Part of a small language model's weights: 52.4M parameters.
Each number is 200 + 40 x the weight over its row's rms, rounded and kept within 0 to 999. Layers, rows and columns count from 0. The size before them is the row's rms in percent of the matrix's.

# layer 6 MLP down (transposed), 2048x512, rms 0.0371, rows 1841-1866, columns 64-127
100,203,238,218,195,345,255,148,206,264,195,221,214,172,204,151,246,226,212,173,106,211,232,173,151,219,232,214,239,150,172,270,188,238,266,180,191,141,135,176,210,172,192,241,245,232,186,164,185,149,185,233,170,241,206,229,262,212,195,225,187,193,207,152,216
102,119,183,200,146,212,178,183,158,139,231,92,201,191,162,247,154,224,208,216,156,187,182,214,171,288,214,133,191,204,243,207,133,145,248,162,140,178,238,213,185,84,176,204,186,195,266,148,231,227,229,209,252,198,195,181,214,210,179,141,209,181,183,200,189
097,144,141,205,170,205,226,219,218,214,142,185,239,207,233,154,191,155,231,214,171,137,182,271,158,158,227,166,134,221,132,169,217,219,168,280,146,223,187,152,227,239,248,177,153,205,204,216,183,204,238,224,148,210,195,189,204,164,234,142,202,257,129,130,212
095,206,206,147,200,260,254,205,147,250,223,211,220,148,206,230,194,210,176,181,230,235,216,166,243,146,192,171,147,199,184,218,183,191,210,262,271,196,141,183,190,231,158,257,195,243,250,180,172,199,181,162,132,158,213,129,171,226,142,173,287,306,189,193,144
101,170,173,247,187,215,218,228,204,173,168,137,169,209,189,205,224,166,123,181,174,245,169,270,165,211,192,230,159,184,133,222,278,167,267,159,170,212,306,189,186,210,168,211,205,191,143,147,268,198,215,262,211,198,186,164,126,240,179,134,179,195,134,243,180
108,223,189,176,158,171,225,202,181,115,193,143,205,189,196,283,178,165,233,202,203,136,238,201,250,196,262,120,198,293,252,252,173,181,210,215,212,218,265,220,209,167,236,181,168,250,250,230,175,149,234,171,179,204,232,233,143,212,311,200,186,219,200,212,224
103,237,201,160,179,285,113,205,194,197,241,226,200,227,182,190,235,206,152,230,182,222,174,230,255,141,256,149,292,228,265,228,208,232,187,255,242,219,289,116,240,178,236,212,162,230,304,187,229,203,239,216,189,183,145,198,223,253,214,170,222,218,174,254,217
102,215,149,175,186,123,255,196,164,160,168,143,160,140,227,164,181,167,207,200,158,217,169,225,218,138,229,172,180,177,209,199,136,190,186,194,222,205,114,207,213,188,182,298,144,215,169,139,178,223,230,212,263,181,189,219,250,236,197,181,189,139,175,236,157
098,227,163,204,159,221,186,233,166,208,161,218,127,237,152,212,248,226,231,214,235,238,114,185,174,178,242,213,237,172,145,176,218,201,170,219,244,204,251,160,148,219,136,220,186,227,254,277,146,110,185,192,239,138,258,202,249,113,213,207,181,168,144,149,159
101,176,147,142,219,266,160,153,211,223,182,244,166,226,275,171,181,154,235,179,202,238,170,181,203,187,232,206,213,170,289,220,189,160,192,202,178,255,220,145,213,234,227,195,111,187,221,165,95,163,125,259,225,227,139,136,169,236,205,173,193,176,197,193,192
115,290,195,202,177,203,173,191,184,224,273,198,214,216,209,148,214,259,165,179,150,157,223,199,250,277,163,222,204,145,251,131,285,206,201,233,241,201,201,125,187,201,211,206,232,242,211,185,158,88,112,184,152,202,182,109,210,201,220,220,231,166,235,219,128
117,280,199,192,244,184,170,213,190,301,213,228,193,222,175,131,138,159,249,244,304,141,217,177,214,196,235,231,292,198,218,212,272,248,192,175,184,221,147,183,238,173,251,211,169,81,208,176,183,211,182,139,203,216,241,247,245,218,240,223,217,215,161,129,207
101,163,231,121,271,222,147,238,129,212,218,186,181,162,256,177,228,199,193,185,125,276,192,195,198,193,121,217,211,210,218,220,241,174,209,166,268,168,252,184,212,158,170,230,199,200,206,280,141,202,243,190,149,146,181,155,219,204,205,240,154,155,132,210,195
096,271,272,187,146,158,273,189,221,217,199,253,192,166,256,203,213,191,181,206,177,221,205,213,193,227,173,126,177,256,190,181,188,178,248,226,179,165,202,151,222,193,157,183,251,254,183,203,220,275,285,260,244,150,241,241,227,195,193,195,165,203,212,160,165
100,188,217,248,150,305,194,205,266,124,201,237,216,205,247,218,199,254,211,212,203,223,126,177,206,262,143,221,156,168,262,216,242,221,226,214,157,151,238,145,186,257,269,131,229,229,212,203,188,159,211,194,219,261,196,126,234,175,208,145,190,197,171,192,213
102,205,187,233,281,206,212,195,267,215,259,218,213,228,217,231,229,264,177,197,263,210,254,212,197,245,200,158,178,182,276,178,213,201,196,185,200,164,230,154,247,237,239,197,182,208,189,207,208,200,148,173,203,288,213,95,216,161,261,206,118,143,235,221,246
095,206,248,212,196,232,151,191,222,272,219,233,210,207,244,191,152,170,160,153,239,228,180,203,156,258,225,190,186,151,195,211,235,155,212,104,177,173,195,174,133,241,186,190,151,238,173,194,254,192,216,192,252,209,261,221,283,255,218,204,219,222,237,139,169
094,176,178,231,173,263,233,260,182,205,159,217,224,206,129,268,193,180,218,196,212,175,171,216,206,79,200,191,143,192,143,234,254,297,282,239,250,155,126,191,200,216,241,206,157,165,91,204,276,192,202,169,246,188,176,174,145,226,159,184,259,115,199,200,147
095,193,213,168,219,205,163,218,250,170,149,222,197,116,231,201,105,143,198,229,246,208,202,215,221,140,243,252,185,262,198,201,224,191,164,214,221,248,160,224,243,187,137,179,231,240,201,231,181,249,205,143,265,161,180,237,163,187,185,206,111,216,147,187,166
097,291,243,166,198,272,225,219,161,226,187,192,168,182,192,187,130,147,197,193,111,151,190,147,184,141,155,168,223,216,234,232,205,265,137,214,212,288,151,173,141,216,219,217,184,186,237,182,174,184,222,169,172,225,198,205,153,181,261,194,287,174,177,252,151
103,200,126,188,182,215,217,248,260,146,154,133,125,155,249,261,183,191,199,276,137,175,170,201,217,215,172,143,255,214,228,174,215,252,133,189,195,141,210,154,230,218,253,196,137,199,173,248,193,256,165,134,171,148,231,299,241,223,244,189,261,290,192,216,186
106,241,248,169,220,151,136,215,244,211,161,171,173,236,205,217,216,143,225,195,244,288,244,189,187,199,272,225,208,207,251,219,196,221,194,161,168,244,170,170,244,189,192,193,206,249,190,170,288,215,207,179,154,194,186,113,242,176,268,189,212,277,218,217,273
092,223,206,198,204,169,213,189,240,188,261,205,232,155,175,225,156,141,183,138,157,211,320,192,236,177,202,233,170,207,237,180,139,208,195,212,224,206,260,228,209,247,219,133,178,192,263,214,162,146,174,200,192,146,214,214,232,133,232,155,198,209,213,138,196
110,230,184,189,237,204,176,138,256,192,170,272,197,171,229,112,168,168,198,142,211,198,226,213,173,233,201,165,235,213,199,209,171,225,207,177,216,253,221,195,188,201,255,308,144,204,249,261,253,294,191,226,158,230,182,189,169,176,193,185,234,243,229,204,195
102,141,199,213,248,252,218,265,168,148,178,223,312,162,178,133,173,234,111,205,199,262,248,180,247,185,238,250,274,208,278,226,211,212,164,196,223,201,272,208,205,234,196,214,185,159,169,138,166,156,182,158,109,131,214,217,204,215,147,183,81,205,185,199,169
098,223,162,213,142,237,241,207,237,186,242,140,188,202,264,179,114,193,221,148,222,237,144,220,94,144,210,191,177,201,205,192,154,128,256,224,193,181,171,216,258,194,200,156,192,196,212,200,204,172,243,173,175,248,251,147,255,164,175,158,124,142,208,187,208
# layer 6 MLP up, 2048x512, rms 0.0414, rows 1842-1866, columns 64-127
105,213,128,187,255,205,235,194,124,151,214,188,270,208,215,183,207,253,224,225,225,165,146,226,183,180,216,170,225,186,172,263,214,223,199,136,184,210,229,238,239,166,165,179,233,156,194,177,262,229,228,183,150,140,172,187,255,171,194,172,195,191,191,174,216
088,225,232,222,218,252,186,185,173,255,181,188,245,177,261,227,188,220,193,217,194,257,181,275,233,107,232,188,171,178,204,280,234,251,144,197,162,182,156,229,196,231,197,214,195,234,212,157,153,116,239,203,219,180,169,223,221,189,260,202,222,235,212,273,250
098,201,193,150,207,184,157,226,218,172,197,179,161,226,190,227,217,180,199,215,203,186,185,210,203,227,194,160,278,215,139,215,191,238,174,167,241,218,170,289,221,205,199,220,205,195,207,225,239,254,115,244,210,218,138,218,231,184,217,210,231,219,274,187,179
098,129,135,175,198,302,156,183,201,119,201,247,201,209,124,231,201,188,200,217,242,174,118,288,222,172,139,245,207,191,35,263,131,237,181,230,121,220,213,165,197,252,210,227,260,202,200,215,194,221,205,221,189,228,217,201,177,163,195,182,255,265,189,225,200
106,224,154,121,226,178,97,126,166,257,223,184,233,216,205,221,177,235,160,171,179,190,161,246,214,168,193,164,233,221,192,181,189,195,198,230,283,119,187,183,266,214,226,231,254,204,171,235,217,190,153,149,230,181,165,210,144,170,207,212,200,186,244,191,239
102,259,144,287,194,217,246,216,133,199,151,138,262,109,163,186,205,280,167,263,245,186,174,238,150,153,142,215,188,209,209,188,246,220,250,245,146,197,172,202,194,166,166,224,143,216,235,138,217,183,148,201,139,198,217,138,270,170,216,241,213,196,211,256,252
102,199,252,209,265,255,192,174,101,214,221,157,270,209,188,205,231,174,197,203,170,139,171,211,177,137,286,195,286,191,164,247,169,204,206,227,168,253,156,163,168,239,121,198,208,265,131,176,214,109,204,171,199,255,194,268,160,245,333,175,216,128,167,269,127
096,243,172,203,281,211,236,221,176,152,173,267,216,201,259,258,134,168,155,224,220,173,148,182,143,206,241,211,183,220,183,141,166,262,158,223,213,191,176,235,154,258,233,198,153,191,156,141,177,217,159,187,167,250,262,123,226,141,175,217,199,186,242,239,216
099,203,225,137,244,207,171,231,185,201,208,175,248,252,215,241,198,158,205,210,175,263,217,165,121,182,193,201,197,148,178,163,212,209,265,174,124,174,248,163,138,309,165,218,204,221,198,212,219,239,184,200,229,250,159,217,103,201,187,178,152,238,190,186,170
115,225,171,213,190,205,204,254,172,219,141,159,235,238,226,158,168,226,212,175,107,268,239,177,155,238,216,180,298,141,192,227,167,211,171,222,251,206,176,126,207,231,212,201,121,246,270,187,218,229,113,139,203,164,81,131,131,227,156,251,186,249,270,235,129
118,267,197,158,186,250,155,97,128,226,228,245,158,153,194,123,218,244,206,184,161,209,206,105,196,248,131,195,289,197,159,258,144,125,222,191,208,187,206,200,208,222,200,280,172,200,166,169,211,235,193,188,206,210,143,250,175,95,220,125,198,235,154,227,194
104,231,233,235,209,179,182,185,195,231,228,170,151,160,270,151,192,225,173,202,235,198,216,178,168,233,241,222,250,229,227,184,216,186,246,98,266,199,201,219,146,158,216,235,223,196,210,173,181,195,177,155,198,262,171,186,129,214,124,153,160,181,197,168,115
091,244,241,139,201,270,178,134,191,201,218,208,183,215,222,213,174,211,193,219,186,208,158,190,208,113,222,238,209,176,199,178,217,176,163,187,120,154,136,241,174,220,170,252,270,159,195,247,174,203,162,265,212,172,149,228,180,215,182,217,269,258,185,241,175
097,161,141,189,204,232,138,119,194,208,173,222,148,177,245,184,184,303,228,203,118,137,150,208,217,224,175,167,261,113,217,217,219,181,294,203,167,92,168,160,172,216,167,250,254,254,268,152,170,162,217,231,242,206,199,205,190,204,184,176,242,178,205,247,177
105,165,274,173,218,233,253,193,228,186,250,239,270,215,108,204,203,204,242,116,212,156,260,146,221,184,202,91,223,177,238,203,282,206,257,151,245,254,153,227,251,194,236,241,213,168,286,235,239,224,213,138,144,160,148,180,211,152,199,229,189,239,267,170,168
097,242,204,220,211,205,169,137,147,178,218,146,229,237,160,129,182,233,139,160,145,203,176,207,215,172,226,254,256,112,143,152,213,148,177,202,197,199,271,171,185,242,253,175,228,221,143,221,192,185,93,134,296,289,169,207,134,195,211,163,246,200,183,224,167
095,193,246,150,168,176,214,151,179,218,199,203,172,197,184,136,154,208,206,199,220,207,227,236,243,167,233,223,184,148,179,196,172,161,216,181,186,192,192,180,121,183,179,186,205,228,211,200,208,156,198,193,177,139,160,246,213,193,179,231,214,172,196,162,195
097,174,166,165,229,178,159,186,139,218,218,180,186,195,195,218,194,229,195,196,118,264,163,306,176,213,188,146,229,155,149,228,119,204,223,216,168,190,220,151,219,132,203,204,320,210,208,112,209,183,143,185,169,198,219,202,114,170,227,165,184,211,127,252,162
099,191,188,221,200,174,222,251,188,145,266,149,225,206,204,180,192,239,189,136,215,309,228,242,205,263,218,221,170,220,190,233,254,268,141,99,209,232,239,162,213,167,222,180,134,214,195,221,216,125,155,191,199,147,136,217,249,138,258,163,222,168,215,185,275
102,238,182,182,239,145,181,171,161,163,209,195,178,171,234,209,199,266,130,248,159,210,219,169,215,202,195,189,195,176,196,198,291,197,186,176,179,210,184,163,154,192,246,200,217,189,180,101,224,230,156,206,200,212,117,275,222,188,232,188,235,180,192,239,180
104,137,168,260,246,280,250,188,172,160,175,184,202,195,216,210,158,244,121,139,171,201,210,167,249,192,233,159,207,212,187,231,251,208,255,164,224,196,212,195,224,227,191,241,161,200,132,169,139,257,145,238,267,164,141,217,146,194,184,173,181,175,228,180,160
099,177,216,266,208,187,144,193,199,200,133,197,250,215,231,220,195,280,142,233,239,154,182,154,279,220,192,199,185,191,139,245,183,209,194,172,231,226,248,173,186,199,130,254,193,189,217,149,194,162,197,261,183,225,107,208,260,147,255,141,200,232,179,173,185
108,171,259,179,228,202,194,158,138,232,233,255,234,151,250,107,168,216,182,171,252,161,198,168,133,183,202,201,178,151,220,199,192,156,218,197,215,226,213,187,158,211,222,298,214,215,197,266,179,214,194,225,245,184,262,175,175,183,122,183,232,164,294,232,176
100,204,124,123,274,212,239,201,201,203,169,215,191,153,216,201,126,223,195,245,191,146,217,174,180,196,246,201,195,208,198,120,140,238,251,178,219,232,269,231,186,173,227,240,222,238,259,140,236,288,117,143,230,210,161,195,178,184,230,101,219,238,253,198,205
098,227,106,207,200,190,226,206,227,246,226,221,192,189,143,221,204,166,182,135,267,228,216,235,141,205,177,187,206,256,197,209,235,247,237,210,171,218,250,233,206,147,114,162,217,191,192,177,157,231,126,222,207,193,192,212,244,154,201,240,271,209,263,241,176